Weights of a small GPT-style language model, trained from scratch on English Wikipedia.
Architecture: rotary positions, untied embeddings, normalized queries and keys.
Training: a variant of SOAP for these matrices, 6418 steps.
Each number is 50 + 10 x the weight over its row's rms, rounded and kept within 0 to 99. Layers, rows and columns count from 0. The size before them is the row's rms in percent of the matrix's.

# down: layer 6 MLP down (transposed), 1024x256, rms 0.0427, rows 777-785, columns 0-127
# gate: layer 6 MLP gate, 1024x256, rms 0.0428, rows 778-785, columns 0-127
# up: layer 6 MLP up, 1024x256, rms 0.0424, rows 778-785, columns 0-127
down777 097:54 56 29 47 62 59 35 46 60 62 39 61 69 67 64 44 40 46 38 43 41 39 56 54 55 51 58 50 58 45 53 59 52 47 53 50 53 59 57 47 46 47 51 55 47 44 52 53 46 54 53 57 41 59 61 40 56 49 63 34 38 48 38 47 48 61 49 54 46 40 62 68 55 55 38 54 59 66 56 53 67 60 35 55 61 47 47 60 55 52 54 39 52 62 28 34 50 46 53 52 43 58 53 45 58 37 62 65 54 47 41 86 45 33 39 57 40 29 55 49 42 51 69 48 49 55 63 40
gate778 096:61 55 49 59 48 34 53 51 45 52 49 45 66 44 51 44 45 50 37 54 51 62 56 50 36 54 56 55 47 62 54 53 36 43 47 50 73 48 44 54 53 56 42 71 55 51 47 44 52 49 53 48 31 50 47 44 41 51 29 41 41 58 35 57 47 54 52 62 47 67 66 45 44 52 40 51 46 56 41 38 64 47 57 50 48 52 51 63 65 51 34 61 74 58 52 52 59 52 43 33 51 51 48 55 26 47 51 42 64 58 70 60 49 62 55 51 43 53 44 52 50 52 50 41 50 40 59 48
up778 088:45 44 43 40 61 54 37 43 55 48 64 47 40 47 43 33 48 43 53 46 44 31 47 57 52 48 54 54 54 41 37 53 61 47 47 37 16 71 59 52 43 55 48 48 53 57 61 51 53 55 47 39 73 40 43 58 49 54 53 46 43 48 53 35 47 62 51 37 41 48 55 66 46 59 50 52 48 51 49 55 40 48 45 59 53 49 45 52 31 53 55 42 32 52 50 49 46 53 54 45 56 65 48 33 53 39 55 45 65 46 36 53 42 47 58 49 36 63 70 44 43 46 49 60 33 55 39 37
down778 095:69 57 53 42 36 48 30 71 59 49 52 38 37 44 45 41 41 55 47 66 66 66 61 31 46 51 53 36 35 53 58 26 50 32 60 42 59 55 34 60 62 56 36 66 59 59 42 53 59 38 51 59 36 56 56 37 61 35 43 48 49 66 40 46 55 47 47 44 37 46 65 58 49 48 52 71 33 33 46 36 60 50 55 58 59 49 52 56 61 45 46 57 66 64 52 52 34 61 53 41 44 44 56 53 38 42 44 59 48 55 40 50 39 60 59 40 45 54 43 52 61 33 54 51 55 46 49 65
gate779 106:42 57 38 42 41 60 45 64 62 57 41 49 32 36 73 43 54 60 47 33 50 74 54 56 50 49 48 46 52 51 43 44 50 46 54 54 58 36 42 48 62 41 51 47 53 63 50 44 39 57 56 61 37 42 55 28 35 47 34 39 65 45 61 51 57 42 52 43 39 59 49 54 48 66 46 48 53 59 49 62 60 59 51 60 50 40 43 53 39 37 49 53 46 48 56 43 58 43 42 61 53 58 63 42 52 37 51 41 64 44 45 49 45 43 44 79 55 53 51 58 59 44 46 45 52 42 70 39
up779 093:23 66 31 49 67 53 45 46 48 67 54 43 42 31 52 40 52 55 46 66 47 72 47 49 54 45 43 46 41 60 52 49 46 46 42 60 71 50 53 40 54 45 47 41 40 65 59 65 43 37 53 65 26 57 62 30 56 56 45 61 48 57 48 47 60 48 57 50 51 57 57 67 43 47 30 52 36 48 63 59 60 56 56 44 56 46 44 40 38 63 42 60 59 52 34 58 52 47 50 43 35 49 66 52 51 49 48 61 50 44 42 40 51 52 37 57 51 39 36 59 59 37 45 47 58 47 42 31
down779 096:50 53 65 49 47 44 49 41 40 44 52 59 53 50 29 59 50 38 52 55 56 38 45 51 59 49 63 58 58 59 51 45 40 47 51 47 37 55 61 46 42 51 51 59 62 39 48 57 65 49 43 36 64 59 35 65 56 64 50 61 40 55 52 46 46 44 56 56 68 39 56 40 65 49 51 50 59 47 42 37 44 49 59 31 53 64 63 50 59 47 41 49 54 53 43 42 53 63 61 47 52 35 30 61 49 55 47 64 50 48 53 53 60 48 70 29 50 53 51 46 44 57 57 49 54 54 50 56
gate780 098:48 51 43 51 55 40 51 49 50 27 44 61 76 54 37 32 62 35 67 42 58 53 33 59 34 69 54 37 55 38 63 41 42 49 47 55 50 69 38 59 41 44 48 46 51 40 61 39 44 75 52 54 39 78 49 38 46 46 35 63 34 55 49 47 54 53 66 42 45 52 36 40 49 73 45 41 48 55 59 32 57 37 32 37 45 59 65 44 56 55 40 32 58 59 36 47 53 71 39 57 39 37 38 45 54 41 73 44 52 60 59 33 35 61 46 46 24 51 63 78 44 39 40 51 49 42 34 44
up780 092:72 38 43 57 71 36 48 62 68 39 36 48 40 42 59 53 58 54 52 53 47 67 36 25 69 43 50 42 44 54 50 53 37 64 57 51 45 42 58 37 73 53 38 43 51 45 69 38 54 65 26 43 51 69 61 42 35 49 56 56 30 57 51 65 62 49 54 44 40 51 40 47 58 63 46 51 43 55 52 55 52 53 42 39 49 57 56 61 50 42 33 59 57 61 53 53 58 45 62 46 47 46 52 45 40 32 49 37 51 60 59 58 63 36 47 66 53 63 61 44 38 50 28 48 40 31 56 38
down780 092:47 46 48 48 37 42 51 55 38 51 61 51 49 58 35 39 48 50 48 51 50 33 51 55 52 50 61 33 55 51 56 52 52 51 36 55 41 76 37 66 44 39 60 48 51 62 40 62 38 50 58 41 46 49 55 61 69 75 35 48 61 39 55 19 43 43 46 54 60 36 51 35 70 51 23 45 52 50 53 58 39 45 51 57 51 38 35 44 72 44 72 35 45 53 45 60 54 46 47 48 56 44 47 54 46 39 67 55 36 28 48 64 36 41 51 35 31 56 46 62 45 47 45 40 58 64 45 60
gate781 096:52 61 56 29 54 57 55 41 32 68 54 45 61 54 53 44 48 62 39 62 64 50 43 34 55 52 56 43 44 61 58 44 52 63 33 47 50 51 48 48 44 49 49 43 61 56 58 52 56 38 52 60 50 59 63 52 48 30 27 55 42 45 26 32 56 43 61 36 59 36 57 30 42 40 57 54 40 63 45 56 66 50 56 44 46 50 30 47 50 42 45 36 28 63 55 49 43 69 42 58 45 46 33 50 68 53 51 44 55 61 69 51 52 45 58 48 37 49 61 43 51 52 48 58 42 43 45 65
up781 106:69 51 30 64 39 56 56 25 53 61 44 40 45 50 56 43 55 51 66 50 44 58 40 57 45 84 54 74 59 43 51 70 42 42 47 46 58 51 50 45 50 58 58 68 38 60 39 46 51 78 62 56 48 53 46 54 42 49 46 73 60 56 58 75 62 51 44 59 31 65 41 64 43 57 53 57 60 35 60 34 37 61 49 38 50 42 56 49 58 43 54 58 48 40 52 64 55 57 56 48 60 55 49 64 49 50 58 54 56 41 43 64 45 56 64 48 45 56 58 56 44 58 28 59 67 57 39 22
down781 096:51 42 68 30 40 49 56 59 41 60 39 43 57 45 53 24 51 56 48 40 50 59 42 56 74 36 55 46 48 29 48 38 43 62 42 38 54 53 49 52 43 44 52 43 60 38 54 53 57 43 55 51 61 64 49 37 46 44 46 42 47 59 54 42 37 43 55 45 73 50 52 30 42 50 38 54 37 70 55 58 63 51 71 43 46 62 39 51 46 56 46 47 42 61 54 37 45 56 52 43 46 50 52 42 48 42 52 48 69 38 50 60 51 53 57 59 57 53 51 27 52 51 54 46 49 66 65 67
gate782 103:49 60 27 55 39 43 57 43 47 35 63 55 53 58 35 37 51 56 57 26 53 44 48 49 50 39 53 49 55 60 46 60 48 45 47 44 43 78 60 54 42 56 28 55 57 21 46 59 45 56 42 42 47 48 42 38 46 50 43 45 45 44 50 51 29 43 59 64 56 66 57 50 46 57 67 63 46 43 34 53 49 36 57 61 30 49 45 29 56 51 57 48 53 42 53 39 45 42 45 21 47 40 45 49 64 51 55 59 36 58 65 38 41 55 72 59 50 63 71 57 47 60 60 54 69 46 40 64
up782 113:58 60 61 32 53 60 42 63 58 36 51 49 46 48 66 50 57 50 49 51 39 44 49 47 56 53 56 49 47 55 47 50 59 54 36 46 60 57 45 53 51 48 31 61 37 66 57 55 64 43 44 68 46 45 37 39 37 38 40 46 37 32 39 61 21 39 47 57 38 49 55 49 71 27 54 70 42 47 43 37 48 61 44 46 52 28 38 38 48 44 48 46 52 45 57 36 51 51 65 35 46 55 64 55 45 46 49 55 60 62 46 50 57 50 59 47 47 52 50 50 47 43 42 72 51 46 40 44
down782 099:46 48 46 64 59 60 70 47 29 56 61 52 58 42 50 50 57 47 30 30 52 60 42 50 57 30 48 24 50 47 39 58 69 39 27 54 60 65 65 48 42 60 48 58 61 53 56 63 31 59 66 30 45 67 35 43 35 52 57 53 36 55 55 48 56 28 54 44 53 41 53 55 43 49 30 62 53 62 53 53 55 41 51 63 54 56 59 58 63 61 41 39 49 59 45 55 34 54 58 47 40 41 50 54 56 56 66 38 40 54 58 56 70 62 46 53 25 60 58 50 41 69 51 53 54 42 50 38
gate783 104:30 45 49 61 69 40 55 60 50 36 49 52 44 65 50 63 43 45 49 62 44 47 36 53 41 51 63 55 38 46 31 56 51 67 42 48 65 46 59 51 70 42 38 46 76 39 56 44 60 48 47 55 49 77 39 53 42 48 30 58 42 69 64 44 46 53 48 58 36 51 58 33 65 43 48 58 59 58 55 60 53 75 52 41 64 57 32 29 51 70 52 55 41 46 55 58 69 56 44 71 52 47 37 64 44 48 75 57 58 51 39 30 59 59 50 41 59 46 59 42 70 56 40 41 59 54 54 49
up783 106:44 66 51 43 54 40 66 54 47 42 59 52 38 45 51 56 48 54 68 51 47 43 53 44 54 55 39 40 42 54 53 41 41 45 59 37 56 44 52 58 45 44 31 54 47 62 32 41 51 61 62 50 63 77 35 49 61 69 44 52 61 47 64 32 42 31 51 38 41 57 47 54 23 39 37 45 20 36 49 49 77 58 53 43 44 50 43 45 49 51 46 43 47 58 56 40 49 48 46 47 34 63 33 44 49 40 65 55 51 41 54 59 60 62 47 44 52 46 47 60 55 42 53 56 54 71 58 45
down783 100:52 46 54 54 32 48 43 41 47 42 80 43 57 59 53 52 43 52 64 55 50 62 57 38 52 43 59 57 54 41 54 40 51 51 33 59 50 57 43 48 48 42 48 46 63 35 50 54 49 47 47 56 52 54 55 50 42 45 56 41 34 52 55 47 50 67 43 41 62 36 48 34 58 49 32 40 46 63 26 74 43 37 38 38 67 50 44 48 64 61 36 51 39 55 48 49 53 61 47 50 47 49 51 33 53 43 58 36 36 60 30 39 35 31 57 44 55 46 45 53 58 40 33 48 68 40 54 47
gate784 093:48 46 55 32 57 39 55 37 41 55 44 46 55 60 59 63 47 60 48 49 46 65 55 66 63 52 54 69 50 22 38 48 54 61 32 39 47 20 57 55 50 67 50 40 42 48 58 64 72 55 52 44 54 67 56 55 39 41 46 51 49 54 57 60 37 55 41 56 53 59 45 53 41 41 35 44 42 42 63 51 61 41 53 54 48 46 42 38 65 60 42 25 53 36 43 55 40 66 71 59 56 44 53 60 25 53 40 48 27 59 51 45 44 61 49 54 56 51 39 38 43 48 31 62 52 50 65 41
up784 089:54 62 57 41 57 50 46 39 41 37 62 55 46 44 48 37 66 57 50 48 50 56 62 60 37 37 35 52 48 62 61 59 43 48 40 45 65 56 37 50 39 46 52 67 56 51 54 51 36 56 62 50 57 46 59 58 60 54 66 54 52 49 63 54 47 41 61 74 39 50 32 58 57 73 53 55 54 59 43 66 45 59 43 53 44 54 44 52 42 55 75 63 44 52 50 53 53 44 52 55 42 49 54 69 59 65 63 60 57 42 29 65 72 71 50 39 45 39 56 66 56 48 55 54 47 40 49 48
down784 098:45 45 50 57 49 41 58 43 60 44 54 33 49 41 53 56 62 42 46 46 40 52 57 63 62 44 41 64 35 56 57 54 51 50 38 40 41 38 38 53 56 57 53 54 54 41 41 62 51 55 75 47 67 59 48 43 49 50 59 42 47 51 67 58 46 28 54 60 51 56 44 50 69 57 57 68 44 41 48 54 65 47 41 53 49 33 48 33 37 46 50 50 52 24 43 47 52 40 73 62 36 59 46 57 40 48 46 45 40 40 47 39 51 62 42 42 37 42 43 53 70 28 55 49 66 42 60 45
gate785 102:56 34 48 55 61 40 61 57 39 62 42 38 65 50 63 59 41 49 57 49 63 53 45 53 46 50 57 57 59 53 67 44 60 67 57 63 37 40 61 42 39 59 32 46 53 66 43 39 47 69 54 38 56 40 60 32 40 52 67 59 60 50 51 39 36 45 37 48 72 51 60 55 42 30 50 40 53 61 34 39 48 39 59 34 41 66 59 42 50 58 45 34 50 40 48 68 58 54 49 48 33 43 49 71 80 56 46 65 62 47 54 32 40 39 33 38 58 53 41 52 42 46 32 51 42 42 48 26
up785 107:52 59 51 39 61 52 57 57 59 66 51 40 52 72 55 71 50 46 46 40 49 24 50 64 46 68 48 55 56 63 54 52 53 45 62 56 34 52 52 49 48 47 33 47 43 43 53 46 50 50 42 42 37 33 56 41 44 52 38 53 59 34 31 62 46 58 52 53 43 49 28 71 41 41 42 66 55 57 42 49 41 78 56 22 54 61 56 65 45 39 40 49 53 52 60 55 54 43 43 49 43 28 63 49 58 45 46 61 63 40 41 47 63 52 43 31 43 82 59 45 49 40 44 28 35 35 58 55
down785 111:42 42 52 56 57 44 52 56 62 53 44 67 50 45 55 70 55 62 44 52 47 40 49 58 37 52 55 42 34 52 36 69 41 61 54 40 50 54 40 51 69 58 43 54 45 44 48 54 46 38 32 41 52 47 56 44 55 59 48 49 49 52 42 50 39 49 51 36 41 45 45 64 55 45 60 57 39 43 65 57 62 77 43 36 58 59 43 46 53 43 50 33 59 48 72 42 57 39 71 52 69 33 57 62 78 52 35 35 49 34 46 50 54 55 45 35 49 55 43 44 44 48 43 54 55 39 58 66